Weights of a small GPT-style language model, trained from scratch on English Wikipedia.
Size: width 96, MLP 384 squared ReLU.
Architecture: no biases in attention or MLP, embeddings untied during training, some layers without attention, local attention windows, normalized values, capped logits.
Each number is 128 + 32 x the weight over its row's rms, rounded and kept within 0 to 255. Layers, rows and columns count from 0. Numbers have three digits each. The size before them is the row's rms in percent of the matrix's.

# down: layer 6 MLP down (transposed), 384x96, rms 0.0708, rows 105-173, columns 0-95
# up: layer 6 MLP up, 384x96, rms 0.0708, rows 106-174, columns 0-95
down105 105:170128125116116087175076128126107124125106131094132111115135143138104179104152109069098142095082082180165150088149118169121144107136157110199095110097151086117169066165123173152067118173130112093168128118160128106083154174080192149142053162147105156130058092109128152131116135147153094174
up106 093:146157117122149123103125135088148120100059134163157105159107134128068157115132120151133131136125165092052066150116078173144145174104167116155080115196104115119163152112086116088140105172111147141155095111129152105096034066088166146102103130136116084139071136109099077101176146095185112126
down106 104:143103131109116100237107118140097163138093140172165131104106133163094131128140151116150119096117081066098140142106175141104199150104112141101141095109150151143102074105112170156117077159102118078133093188155155096103085101126131145115134169113209102094155075157181152097129100144190133151
up107 110:064136138152150163121136129188079117120096137179132073101138147080124132160169151173132179118089143138184027139072162111097130118127152148137117171104121134134104170122131160157097110172111138128139113098150163134097059120136112103169154088104113095183056162128144133115095182083144157081
down107 107:114086155164156094110122128173082137110093121184134115093086071106088084157143123158197165086099149122088103123175132151126109123144139128125079086186087123103113146195174165101106138115139104075126140092082117066053111102120065162097081113133139134085130113117101181139100162148112160132
up108 093:138126105117136059102174119148115118095162125129094133168155107142091107075146112093099142088141043154134148091145149106117121108126087112052123161202102082194099166124128119141109110092167192115168096123104125143105095047150118094093138134148121131116031139141137085121097151138114102154
down108 106:122101058115078107115080136139129108107193113101111170164071097122175177173103123104146070105131113095094108098167137114138159100191150104125108128178076130101110103137129153087069109077075122104144097205118116135139107104119104134110103145123028106103152171108181121114153110128116127159
up109 130:095144169104147158136108126191187139166171124186146132178119137145126089143097097142147194091142115133106089093174149158142096128097110169084199193119155167134109113080133126137119166097153093179151163064090120074127145111123094124167189157095078100142096157150118099111089085117128104145
down109 106:145148107118145192161133129130182150133162115159170130138141147127122110127072133106132192085119089192174057193135194152151105142143097153193157157137118186144107138150135091159128173095094088121129167088090114100175141106062164084145117147152087129117117138177070125075134145124148121148
up110 099:077220128109107125165124163054106105123130103110145113185072158112092091146123123117115145143131090099175077124113125132108128141164163101117121174140092163118130123140088167099100110114145069141087062130043108165090112076118187144090159129179137126171138121092131131155107087122135191138
down110 102:119119173155114101190077134092128147110125149116153113093104124125113125085113098095142134137097054035104095162137104149119161094116080107102148125065178125074122114152085154122155039126118101186125148072112136138068168128079149142052094150130131133115133119153152130082151085114154131151
up111 098:121176146133136112144124100140097139197105070137087122198153108078144157115132108191148086075162132183125113148114139190105112131138094115138097078083125142144155144161126132106181143210061118156158107119155154164132138149137140124097126155091126163167105092129136049157083148057141115098
down111 106:152128107105152066177114087172135094185110107147135176117151147124146132082136151126133101120090137086172106146149089176097134117153098140142130133105087108119152122181083092149137118144110070121146207138161152165165145131113160172047166160096199149094155148046133107195114131159133128152
up112 098:087163114164106070161105140142123155121062112182165039108165128125122121120148151140071114132194171119106120135052139150147168107101096143131129088130153145073081142086118082108173184164124089119149166122059127085151140104138134144121123143118117090148083146138200080117103132111088105149
down112 103:156145108104177125102163162150111134169074151124131132117135104153139121098159114099141033159103132116174114083212118121145172186169191143145167119145134174152098093135173121174100081116175096124107179083110110082170119126128137128122161098069115130163138066122118199120133155128080118124
up113 103:105134174174115179073098142131136167109172130111091110155131084128150146122100055111146083206117061097054153129117115108121144071144129145175144160163109167070152126152105139088126127122135116152176087122102171140163091091201141142076138101126123125140131072115097087087120109164140175130
down113 104:103125145128116181115159095176131123107158164124055122207135115149143133162129107099108101168151132142102137166104125148113084063180180099142141197129085110054161138131122085171074120167137112139117105148140178146193146148208131182090150162143096088101154166118163125119107124146157120112
up114 108:174097123120132118141127166187115161154081118166144146171149120093091143159169095163116095103151137120157155104159115092048070165130134123108126121144091180112139145092107126107104122068134101077093131116153148091142143067083140172114170125136095059184042121144159116112147174070084147124
down114 105:121150135183113147119126111138115180105097130155070144211128092135138133148142109112190111121126111150101169112123074085165102130124094092103178130097146209118199190149118116101156113122125097100153170144117125113143197160116127192132159127115115116173057173091145090188111119113099097091
up115 093:103108161114151138145147119071068115044073108107160076188106084164122104134096109077113109096157158151110123135124134183096117089123108190083111125124078101156195117127118083092164137106089146131140142107069138163081124104102167140062171136127110155125118153082185145125173110116111112161
down115 096:184123123144124128129166080092101085172145148166114111090103132161150152114075182142124080050102153063129125104157123146127139163101120094150105152068107077038164101169137067103181141126142083094120152107098093130078106127103136164093138139136168126127177104096101184103091106127121114103
up116 113:099101118177100125126190103093126105117148072119113119089138149124100090098150106153160170148127103182139035081157180148132122118094115139130162183094172130132115117129135128100110144145147097220097058110116173102088076134174112175147125160126136138173110154106088121154143113072084152073
down116 102:160022064154141113105141127156144146123180120066137154121149157100156101084088150121185123109073150145064106105094148118063099092176099076133176140152101195174141088143132169153119151119141117131101114124074170126134143135119110109119124138149082090146143182124096128083170091110118114140
up117 099:080170212135111108173124164103166099130104129188139156112111145106140127131159146174164180129080061095108099151068126105107073176095098137076168100168072118136130157088150158096121162169182165134186114100118093133140067160094118172096110167163153165158113131148135130146128128120149135141
down117 099:107158114123107170160150129167144141171152155151158077093049116109162159093140178158184081139057163148108137116082141140161109145156088057123162126139173112104082061143156175103081072120172119104158112129153138164105157129111131161106107139141161175167189084124142150139102140163152128154
up118 108:106102167150130083124170078120195161068098110132148127129114116088200149165196106139141095082091105123099118105156144107151135167063163126101157163150079170160143121104069116091187120089162085136106138094075119124165091118114128126106126112102121152155108126130106115146114156149073079044
down118 105:139086104129098152136120129122119121203097107108180051138171138140103115118154132152176124072131102111152154107095071098210130146086136080148157109109101113052128123143121117142146118094131081118119138157123106122062115160148178107076088107115154105079153150186131141152157133151032116158
up119 086:133105189123125143160072157072144131123174144089020123141113158109092095110150100142131144075176132177161134071154142168164117164106140129098064128135122145113119168117127123091131122045147125127085057084112086167157122129169143185156121087142158160137129153095118140089149161159147109118
down119 090:144136135138114120132121128134130213121166200127085085154054111140110124187133174113149123118117131158108137088150077161108143158094171094170124116141098114148072212103067086109101134051155127133131074073138091127139140128164113164142145129077134153159147069140097146093139144167172114125
up120 105:162121168134117170112145087172104136097150131141125147106060151126111107146104088133132089148155144093097093055120145159096161136168113136136141130096075178134146141093115158132131189121085118128151133173115180157137099073125148182121118172169060090099147151145187108086193144194129088063
down120 111:130149141136120128155081116147171130117112118165123155104117102126082166145079125141186091096141174070133161129073129144118173120129181133144134189144081218150136151080218160150104145197175154097117090138168086124187156154132089141114090116125130134084127153115130154163177172124154118153
up121 089:060127129075136117090120124155112129081177160115163162130177146131128116171126117114148205096161075136117151118129080083099112142102115135089144111155128108190118144128098125169110192164115088149160099106166107127063121038116154077138154143133119070134169187129101142130110151153048139132
down121 089:119169078133164165154078165167109151139097139072152122113127164147125152180129187140124073151178102133054185097127141088138138115126182149144125163154092133117175143169084176101117144186110131144137104131167138112152149138072082117118124147119101141161084151090158184108163128105060104199
up122 116:121131121167130139128217165123124158150104127160120138103134128121139134191093073086078134075113121050158167080097132162076100131119121136064119135146109074161077168106112126131124143162133126112101189130123137134130115073073073131123188098132109105090105155075079176122143117116138191093
down122 108:070103133192146121172131130082148144125132141092148117152093145091128157114123111129189121085098078137109162148147135121129144112087192120064083112117140168187175183075097130117134176139182049145117131159126124109100210116125061141097140162154136130191098135100144151169097146094113146121
up123 106:173089160123142086102114086173124125160139149169147159155063052104158103107088095197112087105130185123110109064178150127114158155095125165072147148114087169173114118143094121096129120158185123130085161139078180162129133054139098099125093110136143099125137127144132096135119125118168074082
down123 103:211140128180128109108104126134178154126164159100081153134173087157151171040095093125095111114094133127165129089120089125164131147087163096104108126115154120151141150086144110183117130109162066097075134153136098149035125135113156048109150096070108130159135129128100135166166128115129162142
up124 095:118092152169163101152147121109109166100156131221090164154119072022064080144145117159134156119158098129145111110127113115152117150106133143122205156125139149134110128167113184100131128140167163147103139148131130136104117177143170162175127098168162109217117107134169125150145192147139089123
down124 095:143100088151126139132067125093087076098111107193122144073089103076138092122132128137087137187118167155145141168150088155065146163108174150112140156173124132149123093177149111116112118181174099166077139137157204080123154160122133101123127049117144129186123074122173160133111176125148121118
up125 090:190125176092197114155142143168188118150122041204128154173067101122147147132139127088135109122165105086147092143103156142116145101162067130131124182179127159097183119152079129099140157173107106180091183105125133142151128120170131091161138149120132137154119105124180096100135114172139121176
down125 096:140139114130142094118132105086134123112119095119151194134148144099092131113114154114147123143146182196209046180104198124121150088078105132142117154126141139064096144108169129072157157156126105168057165154158119129125126128068095135129113127138088159137113147148063089156135178142051122130
up126 101:165176201165159109062121105177076146184099118120119115145154118135089124131155124165118135108132133130107093151163126190169102109172153154137148111068097083145208139134093100104145115124059134152160121119046137130121082100127150129099167158140144137133157103145109081117159128113142092039
down126 103:136147118107162116166104110163124123129109163118156102123187125164124109095179190106100107099086127075159172132133153142153158102142128072138134119113085108145159089165086163164118079116113134078151160197100124126066088170102170124108100148143183147074162088159189135117167049142137160083
up127 103:140079126141114146129177075138160123199128126131090104124129102084130142121096071120099132110142138141112078157134191158142148071094093135090124197094157130170100131127179137080166139153114186209140185108141155170079131137147192116135129125143096086148115089131070109127077088101163096125
down127 104:094081131124158100104148078094079109179102168104127080119171101129135128084093113095119145152151099130124113121135078184116130125114159131135179099076137105127137097140095128120066160171084098146163129093134132174046193122142179107069152194120096135148131134102043166101119107125097107171
up128 102:134160169134094152197137169163115182158121105165080131095168100088112126179125114169109051105153102168077108071166052147150162060141159119135135189077137154165122131145117117125169117193128086146125134123158144170137162142127106133078144110125128140179110152135140077153141160141166107090
down128 097:144116073135096129175149103082184143125129162154123084088138123111114080114122140080163125115127117137144202160144049125123098083131138123180105144094105147157118112163116122164158133114119078128118141110139137221156097077073123115062148046102114137132145122172132098143138163078188130078
up129 113:094173143165131087107125125180122148144154089174134124156151067089121126117137128192134046082151144140106121079096124100196084162152165095104122113095123150097070160131116136133140135137129177154122148110085105114084088109125141152166207098116104081196145142118151092105105182113127150058
down129 101:101084097171107052111123151121144137147135170167180126163143104136106129080167151146131135139096155178143157131126144094156060159094202086133077129062096133117145148116163094129154171156181135140126110079080101083062153148092142098146160106048118138196122111158138101126088121138116132127
up130 100:130120112120140135115169102157126157089131155179138104108065074144093110118160115134094132157134128123100124061128150182107153167112113136123174115079094094146116109113183127052117180221080107151123147102102087106091125086079156160127090196160130046112122109126107130123138193157097122132
down130 098:089197110149079112150115150131145165106079078178141109139119102180074089125143106145088161086124134101152115147179037126150107100159152142170092111086079160151129173073086150089137128102160100103214140091129090115193100143102126186146126153119128126159095136119111126157091107125125109127
up131 092:218142111120142092153130150135078102085135140071150055142038162122102099183106093123119108131223124096162121095118130140115161110169133144162125177090127145113153123088171101081156134095148126151133115069134176112142117100131148100155104151190102139163131160125105127070145150099104116092
down131 089:146135092120132133117140156110136149133145118145114064091117131116107180097140092094104108111140107098166155105092172158107107147112188130127040129150117156154181122109159023093088073144177143169078164088157148073164134152151117105177097119165127105112123082134148188090109162102134162087
up132 089:173145132138136134122145114154097144132112118150139130174084173093125126115122088074111092093195138064182158064069185159121134179153158175127097173114107134108086167078198105101130179131174121149144163073126109139092091138158179132140077143168115138099135120117183125117165170124142091107
down132 083:119186084130140155148132117119108152138131150203125066098122172141144156120121068102088113092134139108143141099099186127074125117126204122108048153144111163137111126120165029121080130128123117147106109084160104080157081159143071115161110127200138110098135124123157172133134170128172093124
up133 104:151172121103124137072174150102124093095079116107127074114143136124115103179104130107110092115137090185142100153121205162143107094047138149110123121105185096119151141086124159134146174098118135151122144121153128083119095123108167138125101138126105041123074195140130052131195143187107162145
down133 106:159145125120081159095113105141088106112086099127124122110145181140182156111147097137153089101079136143128161082077117124195096148100234103131118124117128097129106131099089158147214144152141200115165146107127110179111139150110130142115098118143140157144109162054132142169151109196195135153
up134 105:174141153128158096094163107092118128114155112155133163143075147111044105090129127149152164057151157173102098145085129130101151148113068137129121153188093113121149143158119113040129147139142148122127130115136207146129093153107122086139110132148093120138065158137187033142121119089107105186
down134 102:102102125109134057168138146095122100160111128142155149134115163119126093121127158101149142147197131140128084174176104172122099083141101129070153127167067123139145129116203117057159178116086114161113148080130136194177147083076202106149157129172113124171127127143113060096127131124106123172
up135 097:039081189142124160156131137145134146150117121091126129127113128125042152096154146180064086135110131161119165085101160103181112142112096114138105130110111187176144141093154154091159107107079161138172152190122120103119065141121110103152136122156114164182128122166104113115119149084197194118
down135 094:165057134107134073133141166091153127134119126162158146152104131063160158107179120165107061102114130092121192138109122164190079153161101173202143172148085150169136146081188121098135113127174176089143119132101103167154180139119118135149160115099159102149166112133136141166128095133143198131
up136 102:089151145158107154124090140180126104183160131131153111110119141161136126203116122097117129135062146054139155111133126143140123087083039113148159116154196167070147137099052184110111188138113123161156116111095111095130110117093091121063164115139102134126118169109076125130177143084103162126
down136 106:105116112146121175192131120196125155078179165118112110074112059149093109115129163091117113143063094115187116144165085128178148121125144131115111076123179055119110087102132115138080179113169103085094091148118128054127099085118104138117154095112108153073143152085097143126132141083134115160
up137 109:112149144145171106116109138121068179091110091149086152155151192094086092120191138172156071145089107157108115147146102124160123126092160157119153123132089135079192148134070176159128102143174112171172097071137128078113171157147103141112216112139068138109076137101102120155115137098135157135
down137 111:065130160151127125153118073164138145078079144124186113140087169138126142170126121128089145151107132081210155171070119122128116109138162117174076125097098096141139108127135133132178083067097156096180160178140117133187127087139136148191179120092124098149085135149153082168118154131186121093
up138 110:180120135149106157142139143126124107118113113124062162121119085143178169204117080112119162138152077144068172110146182158142066174139087177106145208144094083115165173108159113151148150162170163105172129097136112153145124138149121101111185163081126094152125105163102162134159120179171124169
down138 109:146055142184122112106118147139119125141126165122072204118076113158160139122075133151138103099049124122135113103111107136204078173065100082104157144137100098154111133112189112094139113149172104119156171114120143122104152119106133110067157179109092153121102185159150137128141092082149059126
up139 094:121131170109139127090184176078103181106131171174150137183077144084101135084165124110133093144130128150096172109129140095194111125127116157095126104118086103172137141084153154137087155113120080095180141125073192120105180109104087175163187158141112095173152192104136138121091127112118181102
down139 096:158126119093106052147086139194117146107098113158169156104141103153134179163103103143127089115111142108196129213112151111168121160092143113084070115093129111137088074150144119120102089140165113129068112159135093124127116120187051123127104115124155106161099151166139180146048104154152162119
up140 097:092136175133184101118155108087128137128092129182141067161118159135135161144168117170131094181165189131123150166128185136046131041107170149084201159087142151112168145110151167158167100142086080113144118121090184115168145108106162136131124157135145123111155124139159139142140106080096090113
down140 097:178060100164154118131167133198115116122122187123120165108095186140091119088076178100158105145095101149100159084156119099140164081070166134132139126151147126111121101109105168178136086149094137115121120129124069095089089069109138134155040151094150131121137173135181154074163137107110149154
up141 098:137110119144113180085083162086080149110143131146106082134079147112145080118147106184104068163084135122099113123169194140136182182150126156158113092161124202121148167177091147142140165176144156180146104106061148160173117152137183106143118141081093116102158095130120085158089136128147167096
down141 102:150113127104108127089110159084152187093076081103081153171110113111125072157176129200120153084159154141130168146104093102131111076197093117097049123156093073108114151142130162147152150099158127148111058148118183196164077097176152105123151156104131111152141136129106096165145128122116123131
up142 093:108096137157214126135101111104147109129099124114131111156115084124115063149099112136176099102199095172120088104111114145145110129145174102077155125092092179142082133108111135148069181141145100120084088094087157165095110175101152185159182135209109135160138112114164148138165151167079116099
down142 094:170111077185127117109091125090132130160123129175167078129178177179145097117162140074123098125128146206105144100126098081119107186099156110151117154158153142116081148137160147121125167179198112160078158113186117117141149171081064125092114134144107149109196086153168166130141124113140089138
up143 101:069147169129129166111141165156146170145191101148143125145108187063152103216129111133153081093119115130120051079159187134109151072088088130155159157137124181149126109079112107136127151157114085096139191146104106112098143156102062089103159125107117083132166099124110093122133165147139122155
down143 103:126166139147162162130150085152186122095173120102090115085142112129095091086093139111128167125122126174149116167112180101092146098095080132143148146125139196154084125171135090135092132142136098152076121117146127142130173104050168036119099082144046113097076174142113102117177154159137134146
up144 093:153156159140114120106159104177082155058081142118150091124174171131109064095141153123078131196120105142186069149172093135167156190157125136130123108108041143139151128106159172168156158116137150098139155130128154116130101124149139071151159204135081077121122142117120146143130105181147176107
down144 096:108157115112138135136151143144146113142136139141111174111107197121122093139098155150184122132152175171161149154178183143147193102150104180034147109129057170129161123181144106154109096109080143186112068107138073059199113123148104200129109122111149109132124092096137126109146134113117129132
up145 104:146130144162141127162169115131186127099105142107136135089094152163053150170130123114139082108178121061075166077084117163151094097099138146111105120155080111107145142129123182077190170119149144142133184129110146136138145163154147120117223106120125081192154126085151138152175114172100130078
down145 099:127087176082109168059103150082124112141110150136112068161117142125123128140120178126179102110094188195114099139153133166138130129181115165131121115161127119111121151221100140079150114098128162058114162101115149154107156152107207163108094114142111098151164106115129214119144115171126137171
up146 101:201156165096145153084108127093082114120119147129166164181126155139159125182096103175141140125051076114123092164115140147136142093162098164146121143159093115083152109072124130123184167073161113152125081109095188148169112130118133093099157112150127120064107205154062124164120125137143116091
down146 105:110173129121178113115173138089116129106117147071158114121179115177095151100193108135064103187082184061119131113105128100180180161190132129186125145121126082118101108089123166134124077132151089119079111123127140108117108110109106165150118103101163088130145076176090178140120132076074143129
up147 098:154096154180117088126148144167104114134119157073110167182105125127140169144118083133087159107182074148131124091073123171173073127138135160103115121126135161126098153131094060096141094135136104106138121100085132176052140132130127202158128171125054124111114185178119121149134102057144076114
down147 105:147081117112186121122133129145129100159125169114146152117148146141151100053096136108137098132079097100071155075147130145103179130151113120181172125120164204124128135169122128126127111137097142062188186112073136085093135092110205099070128106151179144082149073133139178109129078126134144156
up148 100:101130135123097108109158101147094114153157130184069118106153097138079124125121144168091113129116050114124077111071121151069152142057180148100173110138112092191140139081190165109150149183198140142164159121146092117169137118125111146128132183139084101152141112121126140147178096179173179132
down148 101:122142130169098105189048165112146142152133126130092132085128126110069108136143158125142141156069134064170125130121122113122089114132164113170039131052144146124100135122113169122096103145168096137119080129123155091122081083100142142118138176066123130173174164213143173129103095125162109166
up149 102:130193156119161168155133158170098077074092134090109148131137176070103170178175105084102132122139160129120141120128180103120146094062130117137143087124086086075080160059119150182163139119093086147155083089123104162144127106161081146108155163145099112115156066127163112155112087136142149086
down149 104:116127137200087118175117141122095127055146157132206103167122173174137160112107165156187138107122152154075097098127129078088089133139145142125112102108088107127133174193041205145165125127140158132177166153123119118138115121133189129142126122145136088101112114172094135069133112167131088114
up150 113:154137138108122137094112108116157167133158139176133109118107134154143060149165085183118109152199038105104135086120140153132115162150133160160118148113081146122114126045144128116134133165178146196125131088074211101146124133153096105133119119171031128151097162123153107119130158086128085132
down150 098:077085122083116109122177121066132153089102166126163054103120113141112139196157087091140125163122147119156140108094114190130119135132168093101116156081112133155185096125137085144096068124130142159110165127104191135154117148160164155214111141115140060078100151161136148119060133085123122139
up151 106:182141168099124072090166123129148125136108061212086159135143163118168089201170104128122138109149093069145078094106166134113121092171078146085106124146145122147126158090117114118150111160158109131053103090098137103171119094059101095115136112112136102179151161109125139172093104159129092162
down151 103:114142131177122109142158121154125161114142110186144093140167134194103113163134188167117221134061111088108167110161157169116124089128108176068125109123165118170146166123145140192127079165098088136097092100074129100138146115089115114119161129107172100171167174108123168173077121097098127145
up152 099:154186145168104188120211139151211103117140099160144099086131104129132094115147128098123089113161104097118148122162110133159137123129087170144145189126144115195142146121070148138169131075130202103125068068164139082113081157110108173138106096119092151158135152137093132128095174135176155111
down152 109:183118103149151190041101103098091157105139137155129091099081094140154122099161113130197126166061117198079137164182167107142111158141095152142131177129155120121101133122161126139129127106140166089131116142134208131143113175109130216114144130138130144103159104123150149157095139112180069092
up153 099:084157154129131103124151169105091154063136113129123118153090151112130116118167119162111164145110115136123092110109138186121151136162110161110179122080062173139153107130105111063175162090188107130091074073167109098122123155090200157159114091132143110156126100126089109144095205173064082105
down153 104:140112109161160106123129151099146156088136127102165063115092185192091135115131116123134077116149137126142102160067067145207079168162146140114109131146117144142120152127081190092115160150167119070163153095121145122165122096077170157093085137164142134142207094183087097145112096119099088145
up154 106:097131115094124134144207131153151133097146139095077117097115143115165103202109076085108093133103122159114158143098134107073159055124075128128121077154166114139156116050143110189131181108069067162110094153112105141125141122007131159149137137120104119135139146129135123117130142165133150131
down154 109:135191101138127100093117121080209134164133138106136117103132132132162175144097142091145139115077136131099150105146112104107107189158156114168140109105107177111148173168146132171129108168170144102160127132158116142184124125072096133137142069142165211103167123136146149198153137138125068029
up155 105:165120147181089144153156189138087188095127137214093134170067141155109113109162115132144100080184161096144160113165114187123120106107150161103113128183083085116109174083154122076141152112140158098142154124164093099133086088171090153134136132088132107150073153152145116050137139145116142150
down155 105:138102093151055120146152136109094138121151136151085135146139124121123110032094115107114099090153142119142195045103134174122123148140064126174129148077135116126070165113146134113151076080078165100170162136162098107176182097165105171143150135071119128165068140131105161159104112136144104111
up156 137:129124134146131137082135100158160141125135154188118096146122138176114033089188073103122129143147087041112160073133138121129126140137154142121113168080045136120136128067130123071145128134157149162115100082087178151112078120155070123128135135148079097124133162063102137167165150092151123133
down156 107:082102139106129160144168105113116125126116133189158074097143145118135107102190126099116101092123145110092158094158161138097139118084183054149103221082135154120172105130133069153077082165072153135149168109154170162165109139151117124200151133142149103063112110122145136139091145117080083117
up157 098:133100131115178193129144168181169180139179117143099156117086078169166152096179143084130181142173132094120112127161144097099142151078144122153117133126100089142164150119074184083137205051166114094152122062123115135156107140165125101136117119172068126159136179093123144097131145111117115153
down157 098:142101144098120179129083189142133082150084157129130084137109129169127148113092132158174084156124145126137122147117070081127139069152157079122104078143186108095192181186152111129084168167156104096124124107087130098053129118131086139140186152108133095177095159138122113107109073117176170159
up158 109:129154144097135123168122105143145181135182059159082088134096108146100149096112101117115161125143141155173148127104177119090153108124125128150116181131117186156180176169110110129164171195172125171122145134163131129162107121145132069143131100184104133145108156027164111145167196162119171083
down158 099:138181110095146106129073158083162142160167135114141099100117112141130160101157119058107160122135144080132156135129204107163128120110147153181096202122096154135134105099147086122055168151145163139080165095134119063154135149100163078165148093148171111061131094130106149065147183134130141091
up159 091:064098105149138128127151079162118123105160124151112112090152061177121151189117079115143139184135113121177134135097182159095149116114101146183155113057121146136115110124179095060122144202172144110141103118132119164121152155147182118199201072126129099134101133138126094154114163160166151106
down159 094:130099090059105135084172077094069045138115148099144096093101177144111108157131119120121144123125175158183151170139140182130222151137092135170155085096171104108126088120121122110094120151072103140110150102104112132150213150128131111134111103132083096081108118139058124114136147159138108104
up160 097:138162216078147121108127150146068107097095123138116142161068156199126095105096101134110155099143102109173150109161088083164131119124081146131143160119060157137141103117153099111175176136169154139157085153145200149120151035087077144107129144149146106138132106134161136124108176116155068130
down160 099:111116089176169112121130094183077123081164134155158112151134139150178120110088146107170197102096122071171173137202110069158119087102126149149126151106091090062154083151149120153100121149120090151132131111161104086160075112142090134107119129132174176151113106132078176149124091152125105199
up161 087:148164137156183087098171078173108126116144131158119117097112117116133106174152130133132095144162113118129105102150102142081061094091121137129137168060097087193034129103103139132151144101179184165092127143128124104094097142060119124109114084143115143142160135156078073110109196173148174098
down161 093:126094074135116061052151088154115121096165130146138151165157108198159109141116158092176096144077086150102116109155135091093100155115147081108116125115117149134108057122128208087118116092145168143148152169104109101120142123147161125104128116112061096117209118119129117180085121132205116136
up162 103:129044139127130115115141128101112114053140138107138175171115183130152124147125084083127141144170103129121098140075161091091124088147159128155139175206065111138145103122121191119112126149125092215094145150097143135088154131118104152099148182113104132106110110070180114175127099123094203147
down162 104:088084031093137155127125099142143143109233112113131193107117200115135085152034176085139119153126110156113141133121155135110148102167127153110123137135122155155100138147113083150103113119078122130120098140106134109154139115155152153163129133137072109115103131102227117071094082129128111147
up163 098:144145118081148187160139120133168130129109064130075138122163110105076164133122086054132179113182134122105096164113086114118152147118155112175113187075148125189155163091140082119159152144135111124129075115129152209078119079148114150159155108097128063162115090122137081145085092150162140140
down163 100:136075113082188154099099114101125095142160142178131104116165186152054136107099097181157147089148111176125141175140139089143184140111128125182095091095158086135073059113158126121082130137099095132143099098137157158085140148097118140168185122119085085117072128184118151136084138157153092112
up164 095:160116116121087107156157141153132092073170085136082099152084109102134131160115136137126141127076129117119110077103105115080145125078148125114138189142171166145079175130138235099144148125060093187107126084129132139118056101178187185125174114130097112133158124129132168137172151151134128174
down164 098:122124129167101135132110185189101131072131109123123131148140118097172158127105185101132137113103222147100138135106154108046150130138092127103103095135092167146158137125124132164105090149128128145106127150087085112152108175111099131128091129128094173165129084119143223116209087176067129185
up165 102:160177111124194193137130095102124157073143147081176126123123111101166133107060089132088188135086129104126122101071114135149119126099095159171127110113102083119089178145087103156140127101112092157125153088125129108095144063110104157109217117076137151130097148067117090124185156146091157137
down165 102:086123123115111146105121093111099140100141107141163115117136077164171149131114174107150105114108081084143109095167040173177135133107139113128150087121126119106107111147032139090103129040114104137197148124122128048082062133116147142095148115099097139202164129145142176143141126136157167122
up166 089:122154137133121133147136108131103107149105080185122133116095141074103137074116152173127097167136165207176035049129155112114129146124093121157099125085067105159127155133105140112127154111098112134188112082127126095115114101152095177142170157076119104186131139168147095081093114099192130084
down166 099:108088131187127117147205171137103117108151139157139153100121124114118143085083130110193109091070158063109093121098177120099123177145120104098156139175104123181090107143136112131111078154148117114159114181171098107137131113186095133122151114116214095164119150210195135126100097111154146139
up167 107:157088133172128131153123141184093133094178134116133162133151148155156122089199131098098140110090054109150116042156147122134126139141088112138160135168075142154087158094092117102127162115218147152091096098072149103116071110126034141116166090102114178132153133107130142110120130111156132093
down167 110:090093179151025113139143136157112167094082121093122106146143117119164099165166120098129147135126179107127144143118101134123128136168133098136144201146130140170099156151122107106153153115134086116103094137116120142179114194174057069128167178075127166149200130162078107116098081178095120139
up168 111:155152190133168131128163166124138155089117148068143112124105167099134116149064090132140107183173110099095071141136078106101154082077124178129159168161169143164142212113138117114110103182114108111111138117102122121152135102064137115119142168099110092152187197178070120094166139121152114155
down168 111:108160107129114122123106179184154133104141144135138146128162147182146135101111182061160145165153120133126128177152127128141177068167051147095204184169161151161129165092079109163103099120126078140101137113067140107142095148062093083110088170127120094142155131060118089127131132100160106123
up169 088:152091111066132163130120162123063110148139152093087163091091077168075123105151132172126167196119131127106147083113145060043133104113089121084193166138152180143128137098125190168122125081100120139171084129131165109115121132126129079135106154106108144144083108062088110086121104118126137107
down169 089:202088078122140175123113044134066103126163213144114149169121072087108078120106142068152106171115108120101094126133155108118121159093094111115134151147144204089099104143146120090098069142138145122132125197160154085136115165128126150134097103091099109131146172133109191114114152154140144145
up170 096:118163141200152157166183172143167136125119101079138099122084122110059092202058145157142090116125165098157098090099148135121060085110162149104175199083114088128075132155185128118150105134167148127100112098127100145156117127144125156111156088115127101191128167146111132138130183160132149116
down170 096:069148101121121138109102128156078050074110213135165146154105110121132096165117163130161119169155168143123187152167153109121103057138157119081117156107117071109122079158075126105122102101095141122105093192149064144105051127144164118107153115129113108111151118106166185096125105154149152119
up171 098:139100157139118164137158117245160096083114120091138076162169089170088125167147085063128143112108138140145077147159143135162124123120150148100144187092059100128150146098126118138157133132084167120135128155078105176124131128113115148161138148165077145089091122126148076120168127127139229121
down171 099:143156136083115089080127070102110104131063144155206095171103132168135140181175177107124059115151121175149094159140085100129179147099070080121131132138153135110089093109163114097176090172141118087133129121105080164115112177115111135150142085140138102141185116170139099098127080153164157084
up172 099:145193179175175149081116127145089134144192122167021140152156120104097061137171137144137134136077135139149129092136082146150163141097144123124159111103167119113116175118098102109071154171094112180115104121107118097081106123094117139131112105090148110173089188115132143131149172092197153154
down172 099:115106129148072137162136126036164161124106124147127095110153076093163165136096174155056132125083165147188106116085116131174106162163092114114156144109134081084090113126141098137128141059133131122149132148111116186175127153138130095156148055097072099111098131114099110139143163202104118074
up173 092:084143171131173052183068132123164117101120122124158093185119154150168079132141119103152154106112140077161124095083118111144164123056193136123111108178124139183121137159079201092143203155163120138108178123125106145086152118114112109175164186125143158111163117131084144111126162138145114117
down173 094:158144145130153158087055119136128187110150118198170081099122127118174145131133149124195114122111153177170159119128117115131100103162168156157116111156130090163118181158088147096120159130168152090128146140104136163152158157137082205138188142080101177181177161132197160101141117127166090102
up174 099:124087156142161116116067155131118136074140056130117096127076139128175101110148089098056137157154086147114116155083106137073099094137165124089125122127167106079147148117132144064188145194194148140189101135105131113140112138183135129090104180098138088157128113160155161122155182145173162154